Part of a small language model's weights.
Training: a variant of SOAP for these matrices, 4254 steps.
Each number is 50 + 10 x the weight over its row's rms, rounded and kept within 0 to 99. Layers, rows and columns count from 0. The size before them is the row's rms in percent of the matrix's.

# q: layer 4 attention query, 384x384, rms 0.167, rows 0-63, columns 288-335
# k: layer 4 attention key, 384x384, rms 0.172, rows 0-63, columns 288-335
# v: layer 4 attention value, 384x384, rms 0.154, rows 0-4, columns 288-335
# o: layer 4 attention output (transposed), 384x384, rms 0.143, rows 0-4, columns 288-335
q0 118:56 53 59 61 53 59 25 42 54 50 73 44 47 59 48 39 52 57 51 40 44 53 42 38 64 53 58 49 45 54 46 42 57 31 41 59 45 46 52 63 46 60 55 47 43 66 43 37
k0 096:45 54 47 55 62 44 53 26 27 48 32 60 54 46 39 44 56 34 30 51 69 50 55 43 44 60 36 44 66 50 72 50 60 40 36 40 66 57 54 67 60 54 80 66 63 30 49 33
q1 115:62 60 71 46 28 53 59 56 50 59 46 41 68 46 51 67 50 62 40 45 59 38 58 44 37 52 45 54 46 60 62 63 58 49 48 48 33 62 54 33 54 43 52 50 37 57 52 51
k1 101:62 50 34 50 50 53 66 50 33 35 59 52 42 28 65 49 44 47 27 47 57 67 50 46 46 54 56 48 55 51 42 50 64 48 39 46 45 64 40 66 65 41 49 53 41 41 52 54
q2 107:47 53 48 59 57 43 51 46 57 49 39 44 44 67 42 51 31 57 41 48 43 36 50 51 45 52 40 55 43 61 44 57 46 40 59 68 56 60 46 39 42 60 47 65 32 37 54 40
k2 095:40 61 50 49 56 53 66 53 51 38 48 51 32 73 51 35 62 54 45 35 37 61 56 47 50 38 51 38 33 49 42 44 55 52 40 53 47 47 32 47 50 57 44 57 52 46 41 60
q3 106:75 60 59 47 42 57 58 47 54 64 49 38 50 47 66 51 42 39 67 43 52 31 55 45 45 50 50 55 42 31 22 55 63 41 59 53 54 60 43 53 53 82 34 47 46 57 53 49
k3 098:33 56 55 67 52 54 23 56 43 56 53 43 53 44 56 60 57 47 31 65 45 43 30 48 45 40 64 60 54 48 71 56 57 58 53 37 31 46 58 44 71 42 55 67 36 26 47 54
q4 106:55 58 56 57 47 35 61 55 63 58 55 50 48 56 55 41 36 37 46 39 60 58 71 52 77 50 43 45 43 56 63 48 61 37 45 53 52 49 24 45 47 34 78 69 63 43 58 34
k4 096:41 54 43 71 50 60 47 36 48 71 57 58 33 58 47 41 66 48 33 54 50 66 43 42 38 54 52 57 49 70 47 44 52 36 62 59 53 41 50 53 72 28 34 57 53 37 33 44
q5 099:49 68 47 52 56 59 60 49 38 50 43 49 46 55 59 45 50 39 43 58 61 52 47 65 39 66 46 35 61 33 26 40 40 46 38 42 50 36 56 57 52 59 45 47 53 73 53 50
k5 095:68 47 40 57 42 53 39 59 68 37 42 36 50 46 45 47 46 44 45 50 60 53 37 49 35 36 60 55 43 45 64 39 50 49 43 54 49 47 32 40 38 48 44 42 52 54 52 59
q6 111:58 25 14 47 44 43 57 44 51 40 41 52 62 55 48 73 50 55 53 62 44 55 35 51 42 42 48 52 39 45 55 48 44 33 60 56 50 71 47 53 66 54 54 72 44 56 43 48
k6 108:61 60 39 40 60 49 57 43 41 62 73 56 48 26 45 59 59 41 41 57 59 69 72 44 51 22 48 53 51 59 59 53 57 61 61 53 29 56 42 41 58 60 54 42 49 43 42 61
q7 106:34 55 59 60 65 49 39 46 46 25 58 55 33 55 44 51 39 25 49 47 50 48 49 31 74 60 44 61 47 61 54 59 39 43 50 56 54 43 41 55 55 53 51 44 58 44 45 54
k7 106:69 57 48 41 40 59 57 47 47 46 62 43 47 48 46 53 62 57 56 47 54 30 60 36 41 48 59 57 47 53 36 53 46 47 38 38 55 53 63 43 52 54 39 77 44 48 51 59
q8 104:57 68 66 40 27 45 48 58 46 60 51 54 50 54 47 51 74 48 60 42 71 34 59 58 39 46 40 45 54 36 62 38 61 40 36 38 42 64 37 58 61 63 56 37 53 58 50 48
k8 105:53 50 62 37 38 73 46 51 47 66 49 49 61 57 54 61 50 55 48 29 55 42 47 56 68 39 56 42 45 67 26 60 43 48 37 57 57 49 61 54 50 47 52 64 51 52 50 66
q9 113:49 52 48 29 52 57 57 58 50 63 47 34 36 54 56 52 57 51 56 49 50 52 40 43 75 58 60 52 64 66 39 62 31 58 66 40 60 58 66 46 48 55 50 32 56 37 65 42
k9 114:55 44 66 51 48 65 49 52 40 51 44 58 48 44 42 68 63 31 50 47 54 34 55 55 56 35 70 46 42 64 41 58 51 45 46 56 36 35 54 41 62 45 57 44 44 19 51 44
q10 112:58 52 50 45 37 74 40 51 58 44 51 57 73 48 39 39 70 69 46 66 61 47 52 67 47 51 56 56 53 66 48 74 61 47 42 36 58 41 59 62 50 43 55 40 63 52 48 38
k10 113:41 37 52 49 44 43 48 47 48 88 54 50 64 57 40 77 48 56 65 51 66 46 32 52 44 50 47 47 54 41 53 48 52 42 58 43 29 56 27 67 62 38 42 46 66 45 38 56
q11 110:48 46 48 51 46 63 48 36 59 60 65 33 50 47 54 37 49 56 72 46 49 66 65 67 62 64 57 52 46 60 58 69 25 54 36 58 57 59 48 55 33 48 41 42 43 57 53 37
k11 112:39 51 69 55 59 64 45 44 34 41 49 49 38 40 43 43 57 57 46 51 54 60 44 44 52 50 75 41 58 45 40 55 46 52 51 36 56 39 50 49 56 56 45 62 65 59 69 45
q12 109:55 53 61 46 50 44 49 49 53 31 57 62 51 58 43 55 44 36 62 68 25 35 58 56 59 37 27 51 58 45 52 66 38 62 41 59 37 39 55 47 27 54 46 63 44 37 44 66
k12 110:50 39 46 59 48 51 45 46 48 39 59 56 51 44 41 36 68 45 68 64 58 42 56 47 65 43 46 74 68 52 68 59 44 55 47 53 42 50 64 48 42 52 55 37 37 39 58 32
q13 115:54 28 68 58 33 64 58 40 59 53 63 30 59 28 46 60 54 34 52 64 44 57 52 53 45 35 60 61 52 69 55 49 58 62 75 65 63 41 44 49 50 49 43 40 23 56 39 42
k13 121:82 49 57 32 58 52 53 56 46 45 43 37 32 49 51 41 58 63 51 60 32 41 33 46 59 64 44 42 60 40 47 62 73 45 43 56 55 66 65 29 69 38 56 56 45 56 32 47
q14 113:49 59 50 53 57 35 37 38 45 55 55 49 65 63 45 55 42 47 37 57 75 56 53 56 59 61 48 56 46 48 53 51 56 45 69 65 47 51 53 35 62 48 44 38 50 52 65 55
k14 113:38 37 57 52 28 57 64 47 59 47 58 45 58 49 46 52 52 44 58 81 64 24 39 44 55 41 53 64 53 41 43 36 56 43 48 49 47 69 44 28 60 52 47 45 36 35 59 44
q15 103:45 54 61 48 60 45 31 49 55 48 36 55 46 60 43 47 55 44 34 49 47 50 60 52 35 47 50 43 58 37 28 48 58 50 44 70 53 61 33 46 56 49 70 37 52 44 58 61
k15 101:63 49 51 61 42 51 52 64 74 43 42 53 65 45 55 63 58 60 71 56 40 45 51 49 43 36 47 50 48 52 57 53 57 38 53 53 43 42 27 44 51 54 56 53 45 38 39 52
q16 114:71 57 65 36 46 41 35 59 46 49 46 48 53 52 58 43 39 49 41 47 75 62 46 54 41 57 64 74 44 41 49 48 76 48 51 72 42 52 63 46 56 35 57 61 35 55 55 71
k16 112:52 44 37 39 48 71 44 45 27 51 67 65 49 53 44 45 67 46 47 73 27 39 52 38 68 53 44 55 53 59 69 57 31 61 47 74 65 56 27 63 59 64 42 43 54 62 47 47
q17 106:51 61 46 43 39 56 44 67 41 45 49 54 36 55 58 44 53 64 65 44 41 63 53 36 55 40 36 45 48 61 63 49 65 63 64 62 58 60 36 54 47 76 42 36 39 37 42 44
k17 108:41 56 43 56 47 48 68 48 59 47 78 46 48 51 51 39 31 36 22 48 55 35 41 30 51 58 58 26 49 43 43 48 41 25 63 41 49 51 58 37 55 49 41 70 47 69 66 32
q18 112:54 54 32 40 42 66 33 71 51 42 45 55 50 50 48 38 62 52 51 49 44 52 52 58 56 59 56 51 60 46 59 55 52 53 54 42 43 49 67 52 66 53 51 70 42 48 46 36
k18 110:46 60 61 37 41 27 34 50 59 47 57 38 46 41 37 57 53 46 48 27 27 45 61 63 42 57 42 61 61 43 44 36 43 58 47 51 57 43 37 41 52 62 54 44 57 60 53 41
q19 118:57 57 62 43 47 49 57 45 51 46 49 44 60 42 43 58 47 48 53 37 61 61 60 54 37 44 61 74 36 49 34 43 47 39 52 46 62 60 51 66 41 60 42 45 46 56 36 34
k19 121:58 45 73 43 54 32 52 56 38 47 63 45 40 50 62 43 50 55 56 56 63 46 46 49 63 41 54 33 56 61 63 41 46 47 39 51 67 46 51 50 70 50 53 58 51 52 63 54
q20 115:51 46 39 23 44 64 38 40 57 60 45 35 53 44 62 57 37 54 56 30 35 49 71 53 53 52 53 59 37 41 41 61 51 50 57 55 58 31 44 54 49 50 45 61 53 57 21 54
k20 112:56 43 61 59 56 46 51 44 56 56 53 49 44 47 48 36 39 68 51 52 22 53 65 55 53 53 33 43 75 40 45 58 66 47 36 69 45 44 54 56 48 48 51 22 28 47 34 52
q21 120:41 49 52 51 40 56 51 27 55 47 55 43 54 57 44 74 61 43 77 44 27 42 51 46 53 51 50 29 55 48 48 39 44 52 60 40 43 44 56 58 61 39 59 37 50 67 53 62
k21 120:50 43 56 35 47 49 56 62 62 34 54 61 57 44 45 45 47 53 51 55 42 58 55 40 73 40 41 64 45 40 34 15 56 49 56 62 48 36 70 28 41 64 51 41 60 67 55 54
q22 114:45 58 20 43 55 48 46 45 60 54 50 56 45 52 65 59 66 32 47 51 45 63 50 56 53 60 34 68 50 49 49 42 52 60 60 42 46 62 42 39 46 63 57 48 67 72 56 50
k22 113:41 66 43 68 58 58 49 55 47 36 32 60 60 51 47 51 56 41 67 57 47 56 39 43 54 57 72 56 47 50 50 48 39 57 60 49 41 46 52 48 54 44 60 50 38 55 50 55
q23 117:50 39 45 46 40 51 33 60 43 64 49 60 40 65 47 51 49 70 44 49 44 48 77 39 54 45 63 40 66 38 68 47 59 41 51 50 45 50 60 52 42 50 58 51 63 47 50 58
k23 118:57 59 69 50 42 43 59 50 41 51 56 53 48 68 51 50 55 47 47 42 42 39 66 52 47 58 64 72 41 68 37 48 60 40 55 56 47 54 62 68 58 36 38 40 36 39 49 51
q24 105:76 51 43 52 48 58 40 43 59 55 35 43 65 57 59 62 58 58 76 40 51 58 48 51 48 40 70 58 50 25 54 57 49 45 56 70 42 60 40 46 33 44 44 50 59 41 47 58
k24 108:41 51 60 71 57 77 49 64 41 51 50 34 51 47 44 41 55 46 58 49 61 52 39 47 47 41 58 61 39 55 45 46 60 59 87 35 41 44 53 52 66 63 67 38 37 34 62 59
q25 107:58 50 43 43 61 57 62 59 38 61 59 47 73 52 43 53 47 64 49 63 55 52 37 49 40 65 66 49 72 50 54 53 56 61 36 53 56 61 42 45 60 35 53 39 34 41 54 36
k25 111:50 48 34 41 55 55 58 46 44 32 45 40 66 34 45 52 54 51 45 56 71 44 69 59 44 44 40 51 48 58 26 40 46 45 40 51 51 70 39 25 45 54 58 51 40 39 57 35
q26 121:39 49 58 54 53 55 48 52 78 39 29 51 41 41 53 60 57 48 53 64 49 49 46 47 67 66 56 64 45 65 68 42 52 58 69 62 42 53 45 51 26 52 35 37 54 50 40 43
k26 117:51 51 55 54 51 46 31 52 55 63 43 56 69 38 51 56 47 37 49 38 60 54 51 59 59 46 43 40 66 39 60 38 47 53 41 45 42 54 55 44 35 59 59 43 56 53 59 48
q27 115:45 46 54 61 35 41 57 41 59 56 52 63 46 53 39 53 37 62 52 35 60 66 56 55 58 55 66 49 42 36 49 61 57 40 51 55 46 58 41 59 62 77 55 69 39 54 52 45
k27 113:64 48 57 40 46 53 37 37 47 61 47 59 32 41 59 38 56 52 59 40 34 82 54 52 51 39 63 56 39 46 45 40 42 55 32 54 47 53 58 46 45 49 57 49 53 47 62 59
q28 118:54 41 62 40 46 43 61 59 40 59 46 41 51 48 68 58 52 50 64 56 52 45 44 40 51 50 43 54 33 45 49 55 51 64 56 53 54 53 29 51 43 63 52 51 52 71 23 47
k28 118:55 64 57 50 46 56 42 62 69 55 48 63 56 54 50 56 50 70 59 61 50 35 56 31 57 53 34 36 57 52 60 16 47 57 42 44 42 50 26 42 56 71 32 63 50 46 51 49
q29 116:58 36 28 61 59 39 43 48 52 55 40 55 64 55 42 43 55 53 41 61 54 45 39 43 33 62 47 37 49 60 41 33 69 56 35 54 30 40 55 45 42 56 40 35 51 46 60 44
k29 107:52 44 27 27 33 53 56 45 59 63 51 55 54 41 53 29 44 44 55 72 36 25 51 40 45 51 39 55 55 49 52 62 59 59 35 54 64 37 63 55 70 44 64 30 53 51 47 30
q30 109:62 45 47 36 45 50 48 46 42 27 27 69 36 34 36 65 48 74 61 62 25 52 60 42 46 59 45 58 35 55 47 49 50 53 73 57 36 42 51 43 63 50 52 46 38 64 42 59
k30 105:56 43 53 35 58 45 57 43 59 43 49 41 43 46 52 48 67 55 66 50 37 65 50 49 48 61 75 45 35 33 78 46 59 48 42 44 52 48 52 28 52 62 29 49 42 48 67 60
q31 110:56 47 33 53 43 74 51 46 38 44 39 43 46 68 40 49 63 59 54 49 53 69 40 38 47 48 44 57 62 55 42 46 46 66 43 44 50 51 50 51 40 70 37 57 48 59 53 43
k31 106:48 37 57 48 48 54 51 53 58 32 35 64 46 41 53 43 53 70 53 53 43 47 42 45 58 60 45 35 61 32 59 31 47 53 45 27 52 57 34 38 59 31 40 51 38 45 50 52
q32 118:57 61 54 28 55 58 52 62 55 59 68 49 46 33 58 58 54 48 74 59 29 54 55 52 32 42 51 44 49 36 54 41 61 46 53 32 49 55 49 52 50 51 40 48 46 52 39 58
k32 098:52 43 41 66 36 62 38 49 50 45 39 51 50 67 57 37 39 55 58 47 58 41 52 34 46 48 57 50 45 49 46 49 56 57 49 59 52 55 50 31 37 51 69 52 61 50 40 37
q33 104:36 41 74 60 49 61 60 51 41 48 40 57 56 46 51 53 60 53 53 63 41 54 59 42 66 51 54 63 56 50 60 39 31 54 66 59 37 50 35 45 35 48 55 48 52 38 51 51
k33 092:50 48 44 42 46 50 45 67 56 65 45 31 65 54 51 52 45 54 63 48 44 33 52 47 55 71 59 56 79 59 59 46 63 51 42 50 41 43 52 43 53 37 54 57 58 53 42 56
q34 105:39 41 60 71 36 61 29 41 58 51 63 32 33 74 58 56 41 46 53 54 58 58 47 41 61 54 48 74 68 34 41 31 39 37 47 54 49 55 52 53 55 48 58 33 56 53 44 51
k34 095:69 42 56 51 53 58 59 40 45 54 52 74 45 47 52 22 46 48 55 43 59 48 48 60 40 51 50 56 61 54 53 57 67 44 48 54 48 52 40 48 51 46 26 21 57 56 47 54
q35 108:60 43 49 42 52 58 67 47 29 72 53 55 37 76 58 67 56 42 43 52 55 54 51 52 45 54 66 45 42 65 39 62 46 54 41 55 57 56 49 51 28 60 54 58 67 57 31 48
k35 106:47 49 63 38 45 49 50 46 58 40 55 43 43 32 40 51 54 38 47 60 42 44 64 45 38 76 45 45 65 42 38 61 49 55 38 49 55 64 50 45 50 36 45 55 30 46 33 64
q36 110:35 30 61 57 39 44 52 48 51 34 46 54 57 48 63 43 50 56 47 38 48 50 46 51 55 34 47 70 52 54 44 26 56 71 38 37 42 48 43 57 72 59 60 52 42 54 57 55
k36 110:70 50 46 43 60 41 57 52 32 49 64 54 48 40 38 46 50 70 36 50 53 46 58 38 56 53 43 39 51 43 68 44 62 47 43 44 40 45 47 34 56 44 45 56 42 54 62 71
q37 098:58 63 45 71 49 55 49 44 35 49 69 47 48 54 52 39 39 68 24 42 54 43 55 39 33 59 41 36 53 59 42 63 46 47 45 47 57 51 50 57 26 43 59 50 59 54 39 70
k37 100:48 53 50 65 63 68 54 45 65 50 37 67 34 67 56 54 52 59 72 54 67 56 38 40 38 72 49 42 32 50 52 47 33 54 51 55 44 39 44 40 37 51 51 54 39 55 44 59
q38 114:49 42 51 62 71 38 47 39 51 63 61 37 56 64 35 46 63 32 55 50 45 32 46 57 44 46 40 33 45 68 53 52 62 64 45 59 55 32 52 49 50 53 63 53 41 42 55 45
k38 107:50 47 43 34 56 64 51 26 65 46 36 54 65 58 41 57 52 51 43 34 52 64 39 44 54 27 56 58 61 40 51 61 51 50 40 39 61 59 51 61 40 42 36 63 45 40 54 39
q39 105:48 46 60 59 60 53 52 44 65 30 42 65 49 45 56 51 41 77 49 51 52 69 62 48 59 59 42 41 58 59 53 61 46 59 54 49 30 56 46 55 48 61 41 50 51 61 53 42
k39 107:46 66 25 66 41 48 33 60 40 45 69 63 67 56 54 55 33 57 57 37 41 46 53 52 53 34 47 53 52 55 49 45 48 60 40 68 55 52 43 46 50 55 62 50 53 29 73 60
q40 104:67 35 67 61 65 61 57 48 37 50 43 61 43 42 33 45 46 46 46 52 62 56 61 45 51 67 41 32 43 39 44 51 68 47 42 42 39 53 35 49 43 57 46 61 51 47 53 46
k40 099:41 47 45 49 44 81 54 70 53 49 69 64 43 55 52 54 55 33 50 59 48 51 59 48 70 49 68 54 46 81 32 39 55 43 54 56 49 42 29 52 41 50 57 60 45 59 35 40
q41 106:36 53 54 66 41 53 36 47 45 40 39 57 51 55 60 49 52 45 55 46 44 65 49 48 47 46 60 48 34 34 43 45 46 66 57 38 57 40 58 50 51 41 44 60 72 51 66 38
k41 106:55 57 36 36 57 47 53 53 53 34 40 45 39 57 52 45 39 28 57 69 55 46 57 44 51 52 27 47 30 71 54 58 49 57 42 35 47 43 60 49 44 46 46 56 39 64 58 43
q42 104:68 54 57 45 46 54 57 55 55 62 39 56 40 43 54 35 43 62 66 45 57 52 46 46 39 55 42 35 46 47 54 59 48 44 60 44 58 60 44 53 42 49 54 64 34 46 72 48
k42 108:42 46 52 37 54 44 46 60 62 45 35 29 35 54 53 49 44 35 32 71 65 52 53 56 58 62 54 48 68 31 47 48 53 57 44 46 59 61 54 38 54 46 52 58 52 44 59 59
q43 111:61 55 43 71 63 55 42 48 42 44 49 56 54 35 47 54 56 69 38 54 42 24 57 54 53 72 42 47 59 56 36 43 46 59 51 26 56 56 34 58 47 50 44 55 54 51 46 71
k43 110:49 33 58 43 54 46 45 41 61 60 49 46 39 43 55 32 47 61 55 45 49 45 53 53 40 56 51 52 55 51 54 55 52 49 96 60 42 47 56 54 62 72 53 46 49 49 43 51
q44 104:53 55 62 35 30 47 41 50 84 42 52 52 53 39 43 54 60 64 53 67 63 46 35 50 50 60 52 48 41 45 55 61 39 52 47 73 67 42 59 57 42 37 52 53 66 59 47 52
k44 105:58 65 63 55 53 51 50 45 52 75 63 42 57 48 43 50 35 21 48 54 44 62 49 57 46 53 43 40 47 50 47 47 60 70 47 49 40 56 49 66 44 61 57 51 61 42 39 41
q45 113:57 46 49 34 56 46 52 67 64 48 54 52 67 44 55 41 49 51 46 60 56 47 55 58 41 58 41 45 63 32 46 56 51 60 43 45 39 57 63 37 15 27 53 45 50 61 57 49
k45 107:49 57 38 50 48 45 58 44 54 54 40 52 63 57 48 65 40 58 55 72 52 61 67 53 46 33 46 32 63 58 50 57 39 52 49 57 49 45 40 51 56 69 50 55 45 49 67 49
q46 109:55 49 57 52 45 47 46 57 60 37 37 28 71 59 42 60 48 47 38 49 58 56 43 48 44 50 41 44 57 71 54 44 44 48 57 48 47 50 56 64 49 53 56 32 64 55 47 43
k46 117:58 52 36 64 57 26 61 44 64 44 40 61 21 46 58 45 56 53 55 54 48 42 53 53 43 32 64 51 16 49 41 44 36 31 52 56 80 41 43 41 47 45 49 57 61 46 51 58
q47 112:36 59 53 59 52 50 29 46 63 39 58 34 56 54 46 63 47 49 28 56 42 55 62 52 53 63 57 54 63 20 59 43 33 55 50 39 49 35 49 61 61 49 56 32 48 61 47 42
k47 117:65 50 84 60 59 32 46 39 31 69 34 47 43 40 32 54 52 49 54 63 39 48 46 45 45 45 51 62 63 72 50 35 59 46 56 46 54 36 67 61 53 50 51 51 47 31 30 44
q48 107:53 55 69 44 51 47 53 57 50 63 38 67 67 52 47 35 37 63 40 46 49 55 60 47 38 53 64 43 50 48 29 56 50 54 49 62 50 57 53 59 68 52 45 42 41 54 67 48
k48 114:43 32 47 52 50 56 49 57 36 49 43 51 42 43 53 36 42 43 49 62 51 45 68 64 39 57 30 34 61 68 41 52 51 40 59 35 54 62 57 53 50 78 50 38 52 42 44 60
q49 106:38 41 31 38 45 53 50 25 36 61 43 58 45 59 55 63 42 43 56 36 54 51 52 52 35 33 42 54 50 54 45 54 50 64 47 59 36 55 38 52 46 45 39 48 48 60 50 44
k49 109:42 37 44 50 50 62 82 50 46 48 61 55 41 45 56 57 59 66 55 36 58 43 55 34 65 57 41 61 55 72 44 58 27 58 73 52 41 57 59 60 45 43 41 44 69 47 54 28
q50 111:44 75 61 34 33 48 45 51 57 53 50 58 59 52 46 70 60 45 34 67 61 47 52 60 64 56 61 53 51 63 55 46 62 59 32 52 44 46 47 36 58 56 55 30 58 62 51 52
k50 114:57 62 52 32 50 51 41 54 61 43 60 56 57 55 46 73 65 42 54 34 51 58 41 46 37 40 49 52 50 58 34 33 50 67 46 76 41 55 52 58 67 40 47 50 45 54 35 50
q51 108:54 55 26 39 60 42 48 38 57 79 52 39 47 62 56 52 51 43 58 55 66 61 53 48 49 52 44 54 52 43 66 35 61 32 44 59 44 41 45 46 33 51 38 66 51 37 52 48
k51 111:29 62 44 50 59 73 57 56 41 44 55 49 53 46 43 47 54 57 50 49 57 47 44 44 48 37 50 64 44 48 40 58 54 48 52 59 51 60 67 48 46 48 48 40 47 49 51 41
q52 111:63 55 33 49 66 68 51 48 48 47 68 58 67 49 48 35 47 56 82 52 49 54 51 65 57 38 42 58 60 55 54 36 59 39 46 64 42 48 39 49 43 41 55 54 57 34 35 47
k52 115:29 66 35 57 53 56 54 57 44 60 48 48 35 61 47 44 48 51 34 44 29 66 56 44 60 51 43 44 47 48 47 49 51 60 44 25 46 57 36 49 38 63 59 36 26 51 70 38
q53 113:50 35 46 51 62 39 48 54 55 38 34 58 58 32 43 39 64 55 60 49 35 45 56 55 47 46 65 40 45 41 36 61 51 47 50 46 39 40 49 61 65 40 44 58 43 41 62 36
k53 113:47 57 66 46 51 50 38 38 46 42 53 54 60 48 61 50 49 41 49 45 58 41 54 69 47 52 49 32 44 76 58 31 67 51 38 46 58 39 53 56 56 58 65 47 65 34 52 64
q54 111:54 59 60 42 56 48 48 49 42 41 26 41 41 48 58 53 60 39 63 60 56 73 59 33 40 60 69 66 46 61 53 55 45 58 49 46 63 46 62 61 48 58 54 54 44 70 45 57
k54 112:60 58 62 31 41 51 46 64 53 42 55 41 53 33 57 46 50 56 44 43 54 32 40 42 30 56 62 40 53 46 62 45 62 48 45 34 47 56 60 40 44 44 60 64 51 36 42 49
q55 112:50 44 50 36 39 51 36 50 58 71 56 51 68 47 65 44 54 49 54 66 40 64 57 49 66 50 44 38 47 37 44 65 54 29 36 43 49 55 39 56 44 52 59 58 45 66 47 45
k55 110:58 49 42 54 49 81 39 44 41 30 52 37 46 42 28 61 50 56 59 51 50 55 49 53 50 53 39 45 48 63 50 37 59 30 34 68 38 45 51 33 42 53 52 64 51 52 43 57
q56 118:56 52 57 64 47 44 41 49 45 47 42 49 61 60 47 42 45 47 41 36 38 39 73 46 54 42 62 50 51 59 35 35 57 44 48 58 72 35 50 59 59 50 57 31 47 46 52 51
k56 116:63 54 63 44 38 59 48 54 52 62 63 54 70 38 51 54 57 50 41 44 40 58 67 56 47 62 35 61 34 38 53 58 35 48 44 43 58 26 60 47 19 60 35 30 35 49 53 57
q57 114:55 57 51 65 40 61 34 61 51 42 55 55 48 42 46 33 58 40 44 43 67 39 61 52 42 57 53 46 52 30 65 26 52 46 49 50 43 62 56 47 25 46 61 56 52 52 67 49
k57 113:37 53 42 43 45 52 50 54 42 51 59 43 65 50 58 53 46 41 43 52 63 57 48 51 57 59 60 40 46 48 58 56 47 53 65 52 65 60 53 54 44 40 56 59 49 61 53 51
q58 112:54 53 36 47 61 43 65 43 59 59 32 50 27 57 70 55 57 42 40 39 65 43 42 49 65 44 52 49 82 49 59 60 44 60 50 56 61 52 42 47 48 55 54 32 37 37 69 59
k58 109:47 62 64 42 40 44 62 41 40 54 50 40 38 36 49 54 63 43 48 60 48 43 52 54 51 49 66 33 58 55 38 54 50 38 54 52 48 43 62 33 36 41 68 47 54 39 45 52
q59 108:53 45 47 41 50 41 63 42 46 49 39 40 41 48 34 46 55 61 66 49 50 40 57 54 54 54 45 52 42 37 36 56 54 52 36 53 55 29 57 55 55 55 48 50 40 50 71 50
k59 110:51 56 63 73 62 48 40 55 76 60 39 48 48 30 57 46 50 51 34 75 46 36 60 56 43 45 53 46 54 58 50 48 63 49 50 42 52 46 48 43 57 56 36 51 61 52 41 36
q60 115:62 29 51 34 67 50 38 53 55 42 41 65 38 56 43 59 69 48 57 35 44 46 49 70 49 40 58 61 47 56 56 43 50 51 62 40 57 56 47 46 34 48 52 70 57 54 68 58
k60 114:43 72 53 62 61 59 42 63 60 43 51 41 41 52 59 50 50 52 43 45 52 68 51 57 62 43 61 63 63 43 42 56 28 46 45 59 46 70 51 59 36 62 50 43 63 55 42 39
q61 115:77 73 61 62 46 24 78 64 53 42 55 61 63 42 49 47 41 27 51 43 48 63 64 38 55 65 44 49 64 67 56 53 49 38 43 51 56 47 54 53 49 55 51 53 60 62 63 59
k61 115:46 41 46 41 38 54 49 39 57 30 47 61 51 25 57 43 67 49 51 61 49 52 32 71 54 58 46 49 47 52 62 54 54 59 40 56 40 55 45 44 44 61 62 55 34 63 43 39
q62 114:37 54 48 56 49 34 40 63 38 52 62 43 40 72 60 47 32 48 66 48 49 47 26 65 62 27 53 51 40 62 44 49 63 39 57 56 41 50 61 42 61 44 42 50 42 60 32 61
k62 110:49 49 42 47 57 63 53 45 58 46 58 50 56 71 50 41 46 52 47 69 37 45 49 53 57 42 45 58 64 54 54 36 47 57 47 64 49 71 52 40 32 48 52 53 49 47 63 51
q63 109:41 57 64 42 53 65 39 44 60 66 43 43 67 67 53 61 37 62 54 54 67 44 51 43 50 63 37 67 66 47 48 43 60 41 46 40 72 59 53 43 64 47 45 45 44 44 68 44
k63 108:44 61 46 41 49 64 57 46 68 61 50 40 55 43 35 49 54 67 48 43 49 78 58 61 43 56 50 47 38 54 60 57 47 43 53 42 59 55 50 49 57 35 41 45 41 46 62 60
v0 100:74 43 61 62 30 69 53 52 57 29 50 51 66 53 57 64 59 49 45 25 55 57 53 40 74 52 63 50 43 57 70 47 54 53 45 48 41 50 52 52 46 56 46 59 56 42 34 60
o0 096:41 52 33 50 52 60 54 41 45 59 51 46 46 58 45 49 53 40 53 55 49 35 33 40 56 54 53 30 53 42 43 74 73 26 58 20 53 65 53 41 50 45 40 58 45 48 45 44
v1 116:53 52 40 56 39 58 44 47 53 40 65 50 57 57 52 52 31 36 42 38 65 45 55 44 59 60 58 43 57 43 38 48 53 51 45 43 42 35 43 52 35 39 52 59 56 57 48 62
o1 105:37 45 46 44 56 41 53 63 46 55 31 49 63 61 53 57 75 67 62 53 56 63 49 55 44 59 50 60 51 68 44 58 53 53 61 47 55 55 48 52 48 43 37 38 33 49 36 50
v2 107:52 45 32 44 61 50 61 57 38 30 51 40 61 37 55 59 48 53 42 24 58 33 59 72 45 40 55 49 43 39 51 43 40 51 74 51 58 36 57 48 33 40 58 55 56 45 56 21
o2 099:47 40 40 53 39 58 52 46 45 80 64 59 51 49 50 24 37 70 48 50 44 59 44 50 43 43 58 42 43 59 61 53 55 57 36 50 57 56 43 55 48 20 50 48 30 50 41 80
v3 100:47 57 60 51 45 39 44 45 44 41 47 51 59 28 49 42 50 45 45 53 51 32 39 45 48 55 46 45 37 46 44 62 60 55 59 43 41 66 65 65 48 54 56 64 31 36 54 46
o3 096:45 47 48 67 73 44 58 51 44 64 65 57 40 47 42 56 72 52 41 58 63 48 48 53 41 51 46 51 53 41 47 51 42 54 38 51 50 49 42 50 39 49 70 32 67 64 42 58
v4 099:46 52 35 71 45 49 40 50 59 46 36 63 55 51 42 42 57 58 50 50 37 31 66 49 25 56 72 44 48 57 53 39 42 37 45 62 51 63 51 56 54 60 37 52 59 42 51 48
o4 097:60 56 47 67 41 41 59 43 41 43 67 57 34 69 42 52 41 62 57 56 56 34 49 64 39 49 39 48 57 45 35 63 48 52 49 55 58 54 67 53 41 27 53 44 49 41 43 51